Weights of a small transformer language model.
Size: 16 layers, 6 heads of 32.
Architecture: rotary positions, no biases in attention or MLP, normalized queries and keys, local attention windows, value embeddings, an embedding shortcut, capped logits.
Each number is 128 + 32 x the weight over its row's rms, rounded and kept within 0 to 255. Layers, rows and columns count from 0. The size above them is the row's rms in percent of the matrix's.

# layer 2 MLP down (transposed), 768x192, rms 0.0168, rows 621-645, columns 64-127
size [111 115 106  98 109 108 101  93  89 100 106  92 106 105 100 110  96  97 103  91 100  97  87 113 138]
[[148  93 131  99 114 100  95  99 160  93 108 150 181 127 202 100 103 174 191 109 150  78 126 145 117 146 152 137 177 151 162 103 143 135 150 137 165  63 163 116 158 115 114 163 150 138 155 140 127  87 127 138 188 133  79 162 164 120 196 186  75 175 128 148]
 [145 141 110 168 118 100 146 158 137 202  99  90  83 105  57 138 138 145 137 115  99 114 114  99  76 168 172 106 121  79 107 146 163 109 149 133  83 150 125 155 132  57  73 109 150 109 131  84 114  76 150 213 163 101 152 126 129 137 154 148 149 155 106  98]
 [114 160 164  77 129 123 113  99 146 130 159 138 134 150 133 103  75 184 156  96 118  99 190 120 124 110 109 139 135  92 152  94 109 100 150 143 129 113 131  87 155 135 163  72 175 182 162 196 139 129 175 131 115 122 107 155 119 159 170 128 102 113 151 128]
 [129 133 119  92 127  59 104  67 112 121 114 106 151 105 148  65 136 149 155  97  99 157 111  64 157 184 102  87 139 155 103 147  65 101 148 109 145 141 117 121 127  99 101 103 141 116 104  85 103 150 111  90 126 133 105 143 111 134 189 125 186 112 153 123]
 [106 116 103 135 215 131 167 197 189 121 115 121 151 140  86 119 113  80 166 127  95  92 110 153  85 114 130  97  87 125 120 110 115 123 139 213 111 180 154 158 141 139  85 125 135 100 114  55  88 168 103 190  73 123 133 105 110 151 133 126 154  85 133 116]
 [126 158 148 137 100 132 146 209 127 163 120 204 102 166 132 128 164 185 176  76 116 164 147  72 114 173 153 184 139 149 171 117 113  96 185 131 134 110 151 135 205  92  74 108 178 153 126 112 144 184 169 163 133 125 128 124  55 130 164 129 137  99 115 175]
 [119 106 120 122 147 120 108 175 125 182 188 182 147 138 165 113 170 128 104 143 117 168 168 174 108  62  77 115 147 139 120 154 155  68  92 121 107 131 157 153 137 114 105 107 124 140 127  56 141 139 182 124 134 104 152 140 117  96 125 170  81 147 116 175]
 [111 130  94 125 123 155 152 143 166  82 194 121 123 158 142 130 127 147 125 194 118 107 102 143 151 145 147 123 162  99 113 185 103  69 158 160 112 117 158 106 133 123 151 117 155 144  99 131  93 126 193 101  72  94 107  84  75 112 119 140  73 101 163  87]
 [108 125  98 109  80 129 125  58 128 174  88 121 132 107 160 155 171 125 182  80 144 154 140 168 176  99 124  89 133  96 107 112 178 131  66 114 116 127 148  96  89 153  92 116 127  98 160 125 102 203 117 141 121  93 155 123  90 134 105 121  99 148  82  92]
 [126 175 132 125 148  85 158 101 152 137 175 169 133  96 121 140  73  55 140 144 135 113 176  92 128 120  94 112  86 135 126  77 131  67 129  81 139 135  87 145 125 139 118 137 182 136 110 115 162  70 147 119 184 107 120 127 121 162  96 198 208  57 154 119]
 [138  92 135 138  83 159 141 156  68 112 104 189 146 158 153  95  94 195 147  68 172 129 135 115  56 124  68 106 162 184 154 122 139 116  92 120 100  76 172 141 102 126 114 164 101 130 119 121  94 133 204 155 163 139 131 130 118  84  60 118 123 150 154 135]
 [106 160 150 115 104 112 130 150 191 147 117 129 102 169  97 143 139 142 191  81 158 141  61 129 181 123 108 135 188 134 158 105 103 169 157 115 178 121 103 102 110 147 133 126 213 120 100  79 129 170  97 106  98 160  69 185  90 128 133 106 198 150  86 156]
 [103 124  54 142 142 124 150 105  81 107 102  92 136 120 133 118 144 104  94 141  76  72 114 122  87 183 158 171 148 120 162 179 110 116 108 117 157 136 152 125 131  89 139 144 116 135 148 204  62  89 108  93 120  82 175 146 156  71 119 124 116 145 127  95]
 [133 120 172 113 126 163 180 120 140 124  80 132 132 112 163 125 106 160 162 119  99  91 184 155  79 132 119 100 108  83  58  87  90 113 135  84 104 120 160 137 182  95 152  86  58 139 113 104 128  85 140 119  83 142 129 132  81 133 159 101 140 133 113 134]
 [127  94 130 118 117 102 154 113 148 147 120 109 103 115 150 171 166 166 119 137 116 122 112 106 136 157 138 122 120 129 128 163 142 122 129 175 140 134 164  57 161  71 133 129  74  95 131 156  89 128 135 173  94 175  53  88 122  98 149 149 100 125  84 139]
 [125 126 174 148 163 137 103 132 117 136 136 129  90 126  97 170 201 171 170 101  98  64 109  46 151 124 172 102  89 175 134 158 197 127 163  99 103 133  83 149 132 144  90 106 124 150  79  95 127 125 192 190 168  86 138 115 130 141 123 164 109 161 126 119]
 [119 108 105 117 113 137 173 165  78 143 112 118 125 158 114 145 155  88 143  94 138 129 143 151  56 101  89 132 151 122 133 120 138  95 129 130 155 165 176 121 142  76 135 172  71 147 156 105 139 120 117 138 150 150 143 120 161 158 113 137  92  94 128 160]
 [ 37 159 176 140 129 155 165  88 105 164  81 169 176 135 115 102 108  92 151 104 105  82 125 113 116 107 119 125 140 121 135 120 147 125 118 146 146 153 102 116 153 153 104 111 152 137 121  93  84 129  75 105 110 112 115 158  96 116  90  96 129 102 135 139]
 [103  90 129 154 138 131 126 134 131 119 164 192 143 108  94 103 150 150 149 188 126  98 103 158 103 101 146  85  79 121 177 106  91 116  71 109 157 150  91 105 131 114 123 102 125 188 100 166 171 117 124 181 133 159  49 178 141 162 128 137 115 146 141  79]
 [ 93 158 111  81 122  47 188 183 101 115 133 119 127 141 126 125 138 173 161  81 113 130 130 181 207 128 160 163 143 135 161 133 132 131 140 103 135 153 148 123  89 135 173 147 144 127 149  85 159 164 141  94 101 109  95 146 157 142 182  75 121  94 146  94]
 [ 98 139 129  96  81 173 181 185 150 147 169 179  95 102 193 105 128 125 148  71 127 154 154  90 128  76 125  68 134  99 161 172 151 143  96 143  98 124 169 163 107 114 197 136  39  70 103 104 144 107 147 118 112 126 170 103 139 158 113 160  89 114 120 135]
 [147 149 190  88 141 120 103  74 150 120  98  97 171  93 130  65 161 119 166 162 106 164 144 135 143 167 195 149 148 158 140 146 105  99 166 175 144  92 146 111 118  79 112 181 120  99 122 170 119 142 122  94 137 144 112  48 207 112 137 157 156 151 127 169]
 [126 137 115  67 160  86 145 127 108 121 133 130  94 102 149 111 125 140 119 148 104  97 154 119  58 130 154 130 117 149 111 107 164 132  97  95  89 194 135 148 153 105  33 135 105 116 124 103  95 137 158 130 122 116 161  85 103 140 152 154 120 144 177 134]
 [120 132 196 131  71 130 120 145 134 155 159 151 163 109 174 101 158 115 159 154 171 151  83  73 145 102 173 153 141 138 125 154 147  96  89 155 127 140 106 164 154 130 121 183 130 113 125 167  80 131 122 157  85 148 185  96  95 151 122 147 127 142 159 187]
 [114 123 101 152 124 142 100 152 161 153 129 123 155  31  99 135 147 148 126 131  98 171 104 118 177 117 200 138 109  84 102 143 153 126 132 121 165 163  97 192  29 100  98 131  99 133  89 127  99 106 103 128 106 196 120 125 156 102 144 134 119 137 160 111]]
# layer 2 MLP up, 768x192, rms 0.0926, rows 622-645, columns 64-127
size [104 111  96 103  97  90  95  96 102  99 107 111 102 103 121 109  94 112 110  96  97  89 103 119]
[[113 182 128 186 179 155 127 172 105  73 131 151 155 161 137 142 157 179 138  55 176 142 134 151 100 169  49 139 197 125 173 106 151 143  90 118  87 138 125 171 157 157 184  64 130  94 153 121 128 125 121 124 142  28  63  74 153  83 133  92 109 181 161 156]
 [101 141 104 166 103 100 126 158  94 151 100 177 132 103 118 141 197 107  79 146 109 131  64 159 110 179 176 152 169 165 138  76 131 122 137 138 105  89 170 214 152 134 184 165 117 147 100  79 123 115  60 174  91 173 133 104 144 103 173 127 156 162 110 163]
 [151 139 140 103  82 112  78 177 146 133 150 121 103 162 152 158 109 151 102 118 154 119 140  97 134  92 173 140  91 102 104  77 121  91 141 107  73 123 140  90 127  93 124 166 124 117 103 155  98 148 164 148  92 116 146 121  84 104  69  67 129 142 151  94]
 [144 162 127 128 174 116 168 142 159 117 103 137 129 140  78 147 138  80 136 168  84 166 150 154 196 100 131 141  76 122 147 119 186 153 132 144 137  74 158 176 163 146 122 129  97 127 168 112 135 137 174  98 166  88  63  94 109  94  73 145 172 154 168 117]
 [161 130 114 105 154 131 113  91 115 124 156 118 132 158 135 111 116 183 109 130 113 142 144  83 164 101 148 120 142  91  84 124 189 132 104  46 110 149 122 126 158 152 162 162  56 154 109 108 143  90 107 172 149  59 103  86 135 164 103 136 189 105 121 108]
 [118 199 131 207 135 136 126 145 101 114 105 187 164 146 146 122 188 125 152 116 124 146 100 132 144 156 159 148 156 149 120 110 171 127 115  67 188 101 138 107 170 132  94 113  66 211 107 124 153 131 146 110 165 125 119 112 194  78  83 126 128 139 100 115]
 [ 52  73 184 171 108 114 136 108 111 158  82 155 106 171 129  84 165 189 105 110 115 166 167 117 163  83  98  47 121 159 134 126 160 131 129  91 106 115 201 121 146 135 222 159 105  73 143  93 118 159 120 148 100 131 121 134 168 131 142 144 160 140 131 164]
 [122 135  85 108 180 114  99 143 148 141 148 155 105 144 106  84 116 189 153 181 123 108 155 154  83 165 246 131 148 138 169 106 154 159 162  77 135  84 115 190 158 129 158 133 121 151 108  94 138 111 125 122 160 129 148 131 135 106 148 124 169   5 134 140]
 [112 135 113 107 129  92 152 121 130  86  80 122  79  83 185  56  98 138 119 128 179 173  76 103  80  49 113  97 141 223 151 156 118 116 145 120  86 155 118 167 140 119 105 119  99  90  90 151 134 151 129 148 132 133 113 113 108 129 120 123 134  42 110  89]
 [ 92 135 111 119 107  97 149 116 173 105 158 130 132 175 130 158 125  52  92 111  50 133 131 102 145 178 139 156 156 136  90 111  93 140 145 147 105 152 132 125 112 120 168 143 135 136 149 139  93 167 116 122 237  96 158  86 170 118  61 141 131 121 101 126]
 [ 80 186  67 135 104 113 160 111 149 111 119  88 138 119 201 113  87 145  88 137 130  99 205 125 119 105 169  94  79 114 201 126 145 100  88  85 143  82 100 168 170 140 145 141  94  95 134 114 143  79 131 118  83 110 169 155 135 104 138 127 116  90 118  65]
 [155  95 115 163 101  88 102 149  82 140 149 155  91 132 145  74 101 158 122 155 131 121 198 168 149 153 118 105  69 134 134 143  87  93 141 126 182 131 119 133 110 155 151  96 170 116 160 123 111 154 165 142 134 124 132 149 154 124 140 156  76 103 143 176]
 [103 120 147 190 117 104 122 111 123 115 122 122 120 181  94 113 164 120 129 114 133 117  74 103 142  95 142 132 105 174 101 132 132 130 153  89 205 185 139 126 103 110 127 198 176 133 152 112 119 184 156 130  89 133 114  62 166 156  84 188 131 135 117 160]
 [129 132 138 129  87 126 113 184 132 151 135 137 123 154 184  66  59 170 170 131  78  94 167 141 153 181 119 151 123 124  87  76  92 185  92 114 142 121 167 153 153 161 121 146 172  82 114  68 160 100 146 115 144 193 120 127 148 110 171 111 163 103 118 123]
 [148 140 132 145 146  98 137 103 114 153 161 124 114  87  44  84 140 133 119 205 100 120 188 160 143 130 130 153  90 109  93 141 177 128 120  86  97 101 106 129 140 136 114  95 106 161 110 146 120 138 130 189 185  43 113 110 145 126 136 119 138 126  84 130]
 [100 147 118 157 103 126 120  93 176 122 124 166 142 135 119 120 146 124  69 122  35 159  40 104 190 194 135  90 165 182 110 116 161  97 107 110  92 125 115 163 135 177  75 149 183 127  99 189 112 135 118 142 108 128 139 118 151 104 131 132 180 134 142 118]
 [128 195  82 130 138 145 102 154 146  64  98 136  89 132 131 177 196 145 111 133  94 169 143 146 111 134  99 119 114  97  96 121  77 119 134 127 154 123 144 134 139 118 119 113 142  95 170 168 129 174 197  75  85 156 117  55 122 123 139 151 105 164  91 141]
 [153 136 124 114 124 132 119 100 174 108 131 129  62 131 150 126 141 150  87 178 157 123 129 150 120 183 129 163 118 112  73  76 103  83 120 101 111 121 108 120  90  91 142 110 155 127 187 123 122  82 143 163 104 114  85 156 109 169 135 115  84  98  99 156]
 [149  95 135 125  88 184 105  68 110 120 143 167  81 182 145 146 127 127 105 111 122 116 106 106  51 102 108  86  65 101 114 166 119 150  81 110 144 107 102 121 149 108 118 145 144 100  98 154 110 107 123 156 179  97  81 205 127 149 164 122 151 173 146 151]
 [113 159  85 142 137  52 139 109  90 179 150 101  97 157  98 159 119 171 129 175  75 111  60 186 167 126 130 180 143 185 134 108 140 102 159 123  94 115  92 154  99 111 100 137 114 148 144 121  99  70  88 124  74 129  86  95 158  93 147 187 128 110  79 133]
 [116 187 166 119  99 124  66 144  91 132 145  77 172 148 138 116 103  88 187 139  63 111 177 106 145  86  81 110  84 131 148 125 111 151 148 150 110 122  75 133 128 135 128 142 162  99 118 114 120 106 120 119 155 103 124 105 116 137 215 168 142 113 149 148]
 [106 107 121 166  99 173 153 108  64  71  98 144 163  94 123 125 108 167 181 137 124 118 194 173 151 144 135  88 127 177 144  92 187 103 135 165  96 188 182 165  96 113  80 114  78 127 126 115 128  96 162 130 165 122 126  94  87  98 136 110 140 171 172 150]
 [ 97 159 125 119 101 157 117 153 113 121 106  64 145 104  89 116 151 194 150 119 170 152  88 113 139 158 109 106  88 166 196  70 176 128 197  82 152  96 136 129 103 109 117 119 109 139  88 117 107 163 112 137 114  79 115 128 150 145 130  81 108 174 141 120]
 [ 62 145 119 155 106 125 148 146 137  94 143 198 171 118 141  72 102 144 115  90 113 154 161 138 161  84  89 144 133 106  84 150 178 142  44  84 140 129 147 137  92 121 153 125 138 160 125 114 128 124  82  88 159 129 146 101 116  56 146 147  57 177 123  89]]